python train.py --n_layer=14 --d_model=128 --n_head=2 --d_mlp=512 --parallel_block=false --init_std_o=0.0 --init_std_up=0.0442 --optimizer="soap_variant" --schedule="wsd" --batch_tokens=65536 --train_tokens=124800000
Each number is 500 + 40 x the weight over its row's rms, rounded and kept within 0 to 999. Layers, rows and columns count from 0. Numbers have three digits each. The size before them is the row's rms in percent of the matrix's.

# layer 2 attention query, 128x128, rms 0.154, rows 0-25, columns 0-127
093:462503462501475435529492483528452484515505479540508558495559537494511499584502536465493553536530411490525497463459525509533471523559484427584472492535471461437507442575471522568476524464482466531498499488517436490445501476465447526543523489493604489481443527541501499446513465473444523440546498450528538517487533526452443538516379487428472523517479448458445586499492490454507454571497
113:512497546482444482511522546495416520497474511502524435444472521533502499544470446514537492437481529503444489494479480468487530478567563516528467472507531603545535499549505504550548507469511494544480533531487550539443465449570491483455596511544452547526445582493505524469416511498496526469415485511485471458490475519501455522574542510406428493478562480453575469474478543433430471506454
093:488370536475466523463516465514514506451495505479477551478431494544434569457478492494445486458474526460482544478567450485545554469473530520518452484469507474517532545524505481546510517502501486529450477599486519496461479513446509505451514504509436494476521407530430517448461504519534516578445531560438601537538517555630544533459523541500489462527522480512518547512450486445519471490517
085:470507481489530513534490509541468558467523515529421463488444488477515537510425417526531537538521488509580469490427522476544470524507484452466484564457500472495474470510542479489521509417563524508447564560500483496450556493511420526464460513521454548473474471534551476494461506489493490500461509505510584496452499561461422479458544514397500559465443500470399522533553475474440589529449
093:490448477531507478475503443505472544547438452541501528465533503511570552473516434522467534530439467547518533539461511503464568568452475484492577467449516476478482484486499523526503504537446590410544499541522492483478495551524544477457424451539545494530516482507475508518511527449536482467515554461516457517564623573484534495509502500546515497524464475545455566501594474528561468479598
109:407420547497482528453500451487510564495478435436423561465520493571464478462547520451539527531511514453530492578457502499472535497467493482514473493449480478479555512516543500510478566458496469549516481471543532431594536538457505459514448529579477502544456461553505535459577522503493434437517503503470526511564530485537515543523438489500502487547446457576470539459557552540515442463487
104:472493462514488465496352475514456445497469525583474551539583474508494424557479511513538521470484522529514507507512470520558447476551489468509502422485600449444517508482434519516472447468527508480534408519488498495445534593478551461515486512479477522500539508510520537434550465481432474467466543525494463556545571528496550517491493496527529516518433410476467543474478475550540471472504
098:501484559480469484523483503450557570458465510448521436475563489585437574479468433522521552511522539474552508473522493514467509546506511491474584523502542501503513574468487526504503455630522500433549486456485488518532505446488506449579488489499503519559508471476512544527529551544465554569560457509474547437546463557532520531536490542466557417557549524530510488500545544540497523461553
099:489492486457471494481492512511571500469516485449522474580570490514573525514502587545529528467498518544498545423476525582401538461477528502488467543486485541530398455483456504502466514524506488501461518510535537571524544447521482452462457486461435551528426487409444461448548468532489527517454509584536482508478483489540519592509483470486509470499523493482468443541449535527549548464420
107:439569574451549501583539521508505536512461527493516387485452506481516517516511449472463484507507520496501406542443495465536474493552537508452507520465459438462540516513506495466524523482517551459473551502466553476473555484549445507493502515509464488494570467502537537474475556486521514531462460466483536495489533555532481448408609525530445525523598558516525597509500482527446530475579
116:531513466522559450532412474492502481427494581566495370581531512508519499448496545489568529526511499525491480500514522464549485445485483532478506503527407494474478544493508528516446390505529462496505477515531475536491518528531470501461521503426417513436546542452461523488479456492476461482507501555528496506509530493448456469539482540513523552504437432476546514548436474554561429425515
075:593544471563530497483538556444479494510474541502497483459470563532504528523533503521415451477465469517467500512434464403475432460504511442442500495530489517549495497510525525492567553483528561436499483507492442570476497539417505482552581508542469446467517570425504500483467491540530476536477549478526531466507535478508472463519440462493525525436502504560444468485595551427424510483488
088:475496513509509490534485519515511391514493502535530498487521543513464532599454482457437541510448531562421462550499498513535532502467442498533534516539422481478571483473497547496490469459536426536509471521548509498534518559473484488393402577541519521446427496514458456477489495380529491471502487529467526458480533425539460553550472560486499519476532529456512455450463495543519544509502
093:512491524492482522524554519573509536579516509561403491607508523499530485527467484488461479477476543464452526466443474475520486533546525514477445556433535466535532448579502461500540476448552484513497483486559533446500530484422463533538504606571530472428515498469519562491481504503554555493513460434552487547450491523441523463478560556534552513444463466491493593513470511477534465508487
093:459441504509429483477554554536435570480495540498426498449483511489454526504524478455553494438539496465488495449525526534466470473493471494480476533490552487426521494454529550523513526431511436463486486546506499492532475541428405478488479424544493488512540510502445632472520471492526503497497522512402516524508407489551480465436522482558502473471502499593516477461545525479554521587532
114:437499516467455509521400500557457474455594478475460534538515498476510466438452479485511457504517544501559512497492513494484404484444526530516470492458499537472516441576539478504471535515571519449477518438514591504495460503480578504404493552527523505427516498568519500474486500561397492530514530541542521501494569490475443486520457457543494590450520543514491531477528496526467446438466
103:505483481490487496500513522516604515580507406537571487469521502463402529550480515550553543516503578500407545466487475548462465477481559497549487512467547497472474471478489475530456492505490554526513493487534465531524458523456514509503397487595499491458522522505540473488535412478445517510406435478504516521463494484478474513504578449529530447477526532502454470540531563407540485522544
107:557470499493591506527511519536555522555541567539552459528514485548526529493480506477542509522566505568532505460457507512461556466499515535502500509516463577478449485603550536443553511588518508511526522458540556493516527461466496430464481522548519589462504492562500500519481524491536546520486555473501464549487517446524549462525488571431472448556394573475511487486506490452470563496428
090:522481535523509543526540488501508456527543506430495462462481448542454457472505528433553466575502534520499491523462509493568594497567540524458486449523476493447453453497524524571510545464494461507502495543544531469433489521579513512467483520490457537433459475491551442504576483532478527460492475522476506531455497465476443601506547454435537547551413469570460477564523473538518415453472
098:468510475502500528523556535490511477523478536479542436507448505503499478506462535522506488491481490506566408538463490475527494505545435432501538525484535486497535499560501477492494451503519563533514524536557556523481486541521539477552411528499412509442495509602511484521426437555532451553532480539596500480460510560485577505485571543470529436502455469481510508556508498587585552514410
103:485494553459525465459486510473476544402434477503533474460472558531475424494460434430566499480514532469457443501498483566512545484452542442517577457535477497524536442487480427523473483490459477517530554470494469427494458534486478483494467468508470468505549483507505460511436537458561526541471438499514591519481480491466503536483438505522480513428527579487643485561481477485521524517447
100:559507451471417476511421443503509489445490456445455485533439487471516544481528480486544497492499558543564537470504437497547492505530434506616528425491565511487498454470549607426495501501558554497505550557479452579448440509547498492474458503521451574498534494484465569507501493505539507519497469421514535502464530492489534465482541495439458482536434448450509504472530527511522549525514
104:445455542489532482399528493499454540462560553561511473552448481552465503510467498490474430514473524536503447426520523519487508493506519522502511409520511535461511473499476499495525570567538445454469512483505535368508457470520427605450539523495511516473510551536478500531473511504591502422521488588469517529511533474528479467476496460460460496585506532438501568466503500493507452443497
093:483480550471459490558468456481530418451517453536443462502511542530538440499459510525535520543465557477457457491473394469455549562527599519533506478523400459536479510488481450477517527509570498545495442532445470500505487491566426544484505558545535492535444437517468497518503520484517494532523500471574505518431412511608540527527435522454496515457504440519493478469494542484517471521512
091:552501513529523512481406483461491435516545492476389477469534487483479505456472471473529523471476539518497419566518529506439468514444500485441501519486522504513448434519512479511484563474603542496487529558576489491547528496447502586481424466580473413521486518510604502468494495559495473504489569545475469458471572507520534472411458423502524524530487512509523526549516484476539531490493
104:467534468446457518509514436536490476586508462460497518516513615528499537524533502435575572419494501466518427490451494500443444499452540458492477430464443468501502494492508492491497472474518489467480497447483557438445461497460487564434504520494533451520525519467493455448474351447464518553519469460541484471507530498501458533606468486444496537488475514523508530523551540448501470490485
# layer 2 attention key, 128x128, rms 0.147, rows 0-24, columns 0-127
115:537450491537531527490492441515504469498441475542534472527535460511534514495439383487506557549562552522435495508470549576468434525441473475505457507501563416492532561451557457501516558538455501511490555527436489530532445556435541509527447522488583410481422464479454532523522512534564451487534531494491455476557493492490551513539553531544518513552506503440524445465496507480507510525477
121:497350492467552484515521544552540507527582463511459534576454432522503427514480495466509535508499538435528488504506503513483537501478420451493533500478540481525428536538573534503475484509435413506433486550498489483404544577490429490448509462467522481481539520520473572452547527473549490516511567520484498546545536477523486508521501561468468516511493487521515510484428497490438483575528
090:468476445484576526496524514466458506582557444464433499513572478505560468562476542526507438550529497522597470599571457499514563548472469497549550464522476533456465487536465517469515488455437491527496623580476472495546532490536469460490448468502547488511486484529453547513501493524502529551525518465483506551473519543438487459541524424485421521469549504556476467511495487545500535529491
090:484424501487501496488482438507516522504472513577527518477531537451548520500561434516527491485525494470469568523549466569472467532547429528514526431476498461479421488533479528513536542537513526520468542492491506487521409522450472488514487521545543412484517464508534514478514490536579409455502462461521485468550487449459542516468513474493512527519528528456583509497572451492525325462531
096:492511502487429572478448503501530487541574529470563496502481521481484485472386552491468528507544564509523415508545446499486498538505502536583469536514503480500524477545505503471435508579489447558469502538502486525445480511541445498544452521511543511458520519465549519521561448578443494517518419474519541522472455466508506593528537510484401475469436548507433451511466524476499501528400
108:437513543449553490521526561457442515481525493502516512577528554534545439483479537475548472533536452570524498497529489548467498531487486448533478524563498493425521442514501450487503505499484465503432412539481448477513445520476526480509490520511550567552516445493396566552549540480542559542506579472516482543533483506495473522616569536493520565450471486422487436527468475494483520538494
093:554566526545492548430591502450439510486531495441499440506514470536513493477483471436500486486462463532488531470554513481498494480538532484488561559553455496482521508455470460536539557526596521512542533506497497501578428453525501500446478545500518481449446468497494532476458493494456437514614534554535553452503421430497451460464466569523450518577495556457489482512456565464503490459499
099:505484567396458482505481513488534542551555526464537502538470500501485528488489580447493483437551546543578463510518526500497480512485430485475484530477532426467482440528490471487447546428530455465537470513605482484500576530534548524455548448483500497429508462562480543441457584495463514480465502477510461572538498482572503558501521577468507510457418462501502508516448497550504521433480
093:512438481463575424442506501488487531527531459549479578498527616520500478477536544487435432517494582478534441485535506513524470471539571454547539493535490565496427463593485561516496466526520525507505502554531510483416524484488512549449530496565499517449533522564477476437442553519543512538484507509482460497556531542494445483482484439498481477507536427472574546510516476512464525515427
095:517503484486394535433419507498469510532427533514560500452487549484503485436516517510463490518508577457589537514504476526489445490507521556548537577467540434530431474612461551460471555512457505491509521454512523455510446527537597489513507508515560549512472540453437502567504528514482496504512538492515499517594478505505528516447468453476543484489470537433500552474495559543495443522462
101:500509465463507495448452425495464468519474502486549516458472521556489509441512520550461452509493498511546525480571504494531570471486523485416444515441496518591494474498479414524522515531592469466544485517549545518543498529518554513461526583455438522522380558545478463453442513495441487506492512483496480506557485462520513473463416468520534455423454518553493529467520513551437543551441
084:514456534600534530586485452535423517481512536475514495456505490511462574492512520494402483536502474471519513443455512561526471475525486518450510535488418488441503531458456576500486505388485530513519512472545491524499544545517548451541487473549469438549507488513499477507526565423417521462471503520433498556524501486549502514463461526438438574506508495555488522435471518397510481508521
092:462502504472584466444568491549581531547515532515546470494490458494457504580505526524560447423555488598415544533505565468505525485581519450524500456480542496503492479518481546498483512493451471456558473519475440502453528500506488479560488489494490548607495553447479499493488558508546510568503473488397562546448491516513509516488491438516488534503463545516504511490519455524412492466431
109:490504543568524562501454500431463472503452477504463483479502557510499509522523470543565497572410620516498454534477430513408444480490512485503511467495506510529510492510516559540452460496431547546515562527423543470500454463516455551456466504485507528479559527486474513575532556555534507503481483529499555496532509517468477482518468409551424475492459514499514492586466420492522457580491
090:521438544476510495475521482551501483445573603475451536566522453444514497498458476538469563538534520490513460534460439511494515436536450445588531519546506518537424570523487561468470533549426486573405474563481484501451494474519493437527416497520456457471526532505405466477499519509465515504522559510497494535546564482492493478551523461524532529497484559488525469539487473492468423523509
099:501594462532497471488517571526472422470570448586392469502489504491525458514551454455501459442512494466558500560559529448470456508527493538440484511527532519497494448534534538461484525487509545465480517477423492455477479468500460535440487545486437531589472440498472561489466479556549462556479530537479539465497458491506499508456527549538481548547506494439490445539545532507390500493536
084:509519497550490528472502444479508541519535507552488457511542532473475513572443477483522527465474488506482428515575486481527463489447474426568491486473463500423505516494473518489528543596435507534532511467503467466516485489481537545530508464461499461551556528447475473526447509540594505469449480477514524570516582501532456467576427409525542517534550560390501476512550436460438469519464
107:460521473497483546474464605467510515446477486469542497474515514531495474505464462564526567476518480462473477484445473479517506489432529517423497410566465465448473479445555471493450511499472469511506509501533520518438468410532487569463565459543496552503535460479569460493488531503573440471426503550554483485444535501512520573428477503407564475443454492479512501594537471483522530491522
102:476511501544565466451477512514556468543626503545459507427464514509494433462414536498532540524485519549549524562467535560587513547484494460445448548479563480466600475587414480466464492494452413518445452572506515494514471474464505471485492524573473537483489479449467555504489467521478441537481450500478493512565474499495478525477434551478532528464525465489488522458505498487503501495519
093:547582502563484530511468502464506517532526488548448503461412520495532466553433477516528495481482462485465473486517518393555561504477498514430463492426529493568554432437486540477490500443467502559527440500540565524465484468433494515543534517516483522502578476474466519422512509449582511562478488532472507512488548457465426525517547464504510470480441557460555536536507510461417498452548
102:451463453447488464452524517491473494529509545516405425422552454479496549509513498486565480441530515558483474518502518460468549536501463543450494444542548469517430519412555496440581547437519504482525499524455431476486499517511549461461531494411520427458482494544506524488491518574509532494511498531433498520434538479523576409509475510475517480460539451456497471587490502532454519473483
103:504514548473499532518478508526432439539475473458487495586526448500483521531554465572474500433540564473595435503488443502508492553523483562432581497472499452467437534518459512452572522485513546561577503469440482501468496480453491457484512492504498561500457470541494511446537484557453473445443519537514501530611487519534415533438493512519488508457572541554484528485487531467487497436485
095:405483618474514551485495548405495462517533508452510477534505472450489457462506500541488606525509460572444453523639475500520546450542483554503522542460491433552487530503479442556490534485511544531439489586499482495527505551488434484556478492516421566507501529471476571464495471520527488522531445461567485486517487506496502489495509520497433490534481450547505511476500479532457525495515
090:413463509539540495448556495485441455499490445415426489575519577517482510492558579498502523488506497454447525535515451448488474482452521480460410417539529540505468465538530487512508430537569461483479521508480518508488506499453474454517575456561519544520487490526509533536439524515487516473525445557474486421441489539457465487477561439540458551497530510560513550530532478600534489508500
088:448524531543513439454481505503465518430497532493530490434540421530477483513564475471482544570405589434539557514518462483508465552432510442527500514485504407452545471507469416498532438536531486527527485508612492481506425527542460495501543487510519470449467468501469491538461532465443515540487486516536491465560521440456504535520580483540441522536512471426496448523460471467506513463509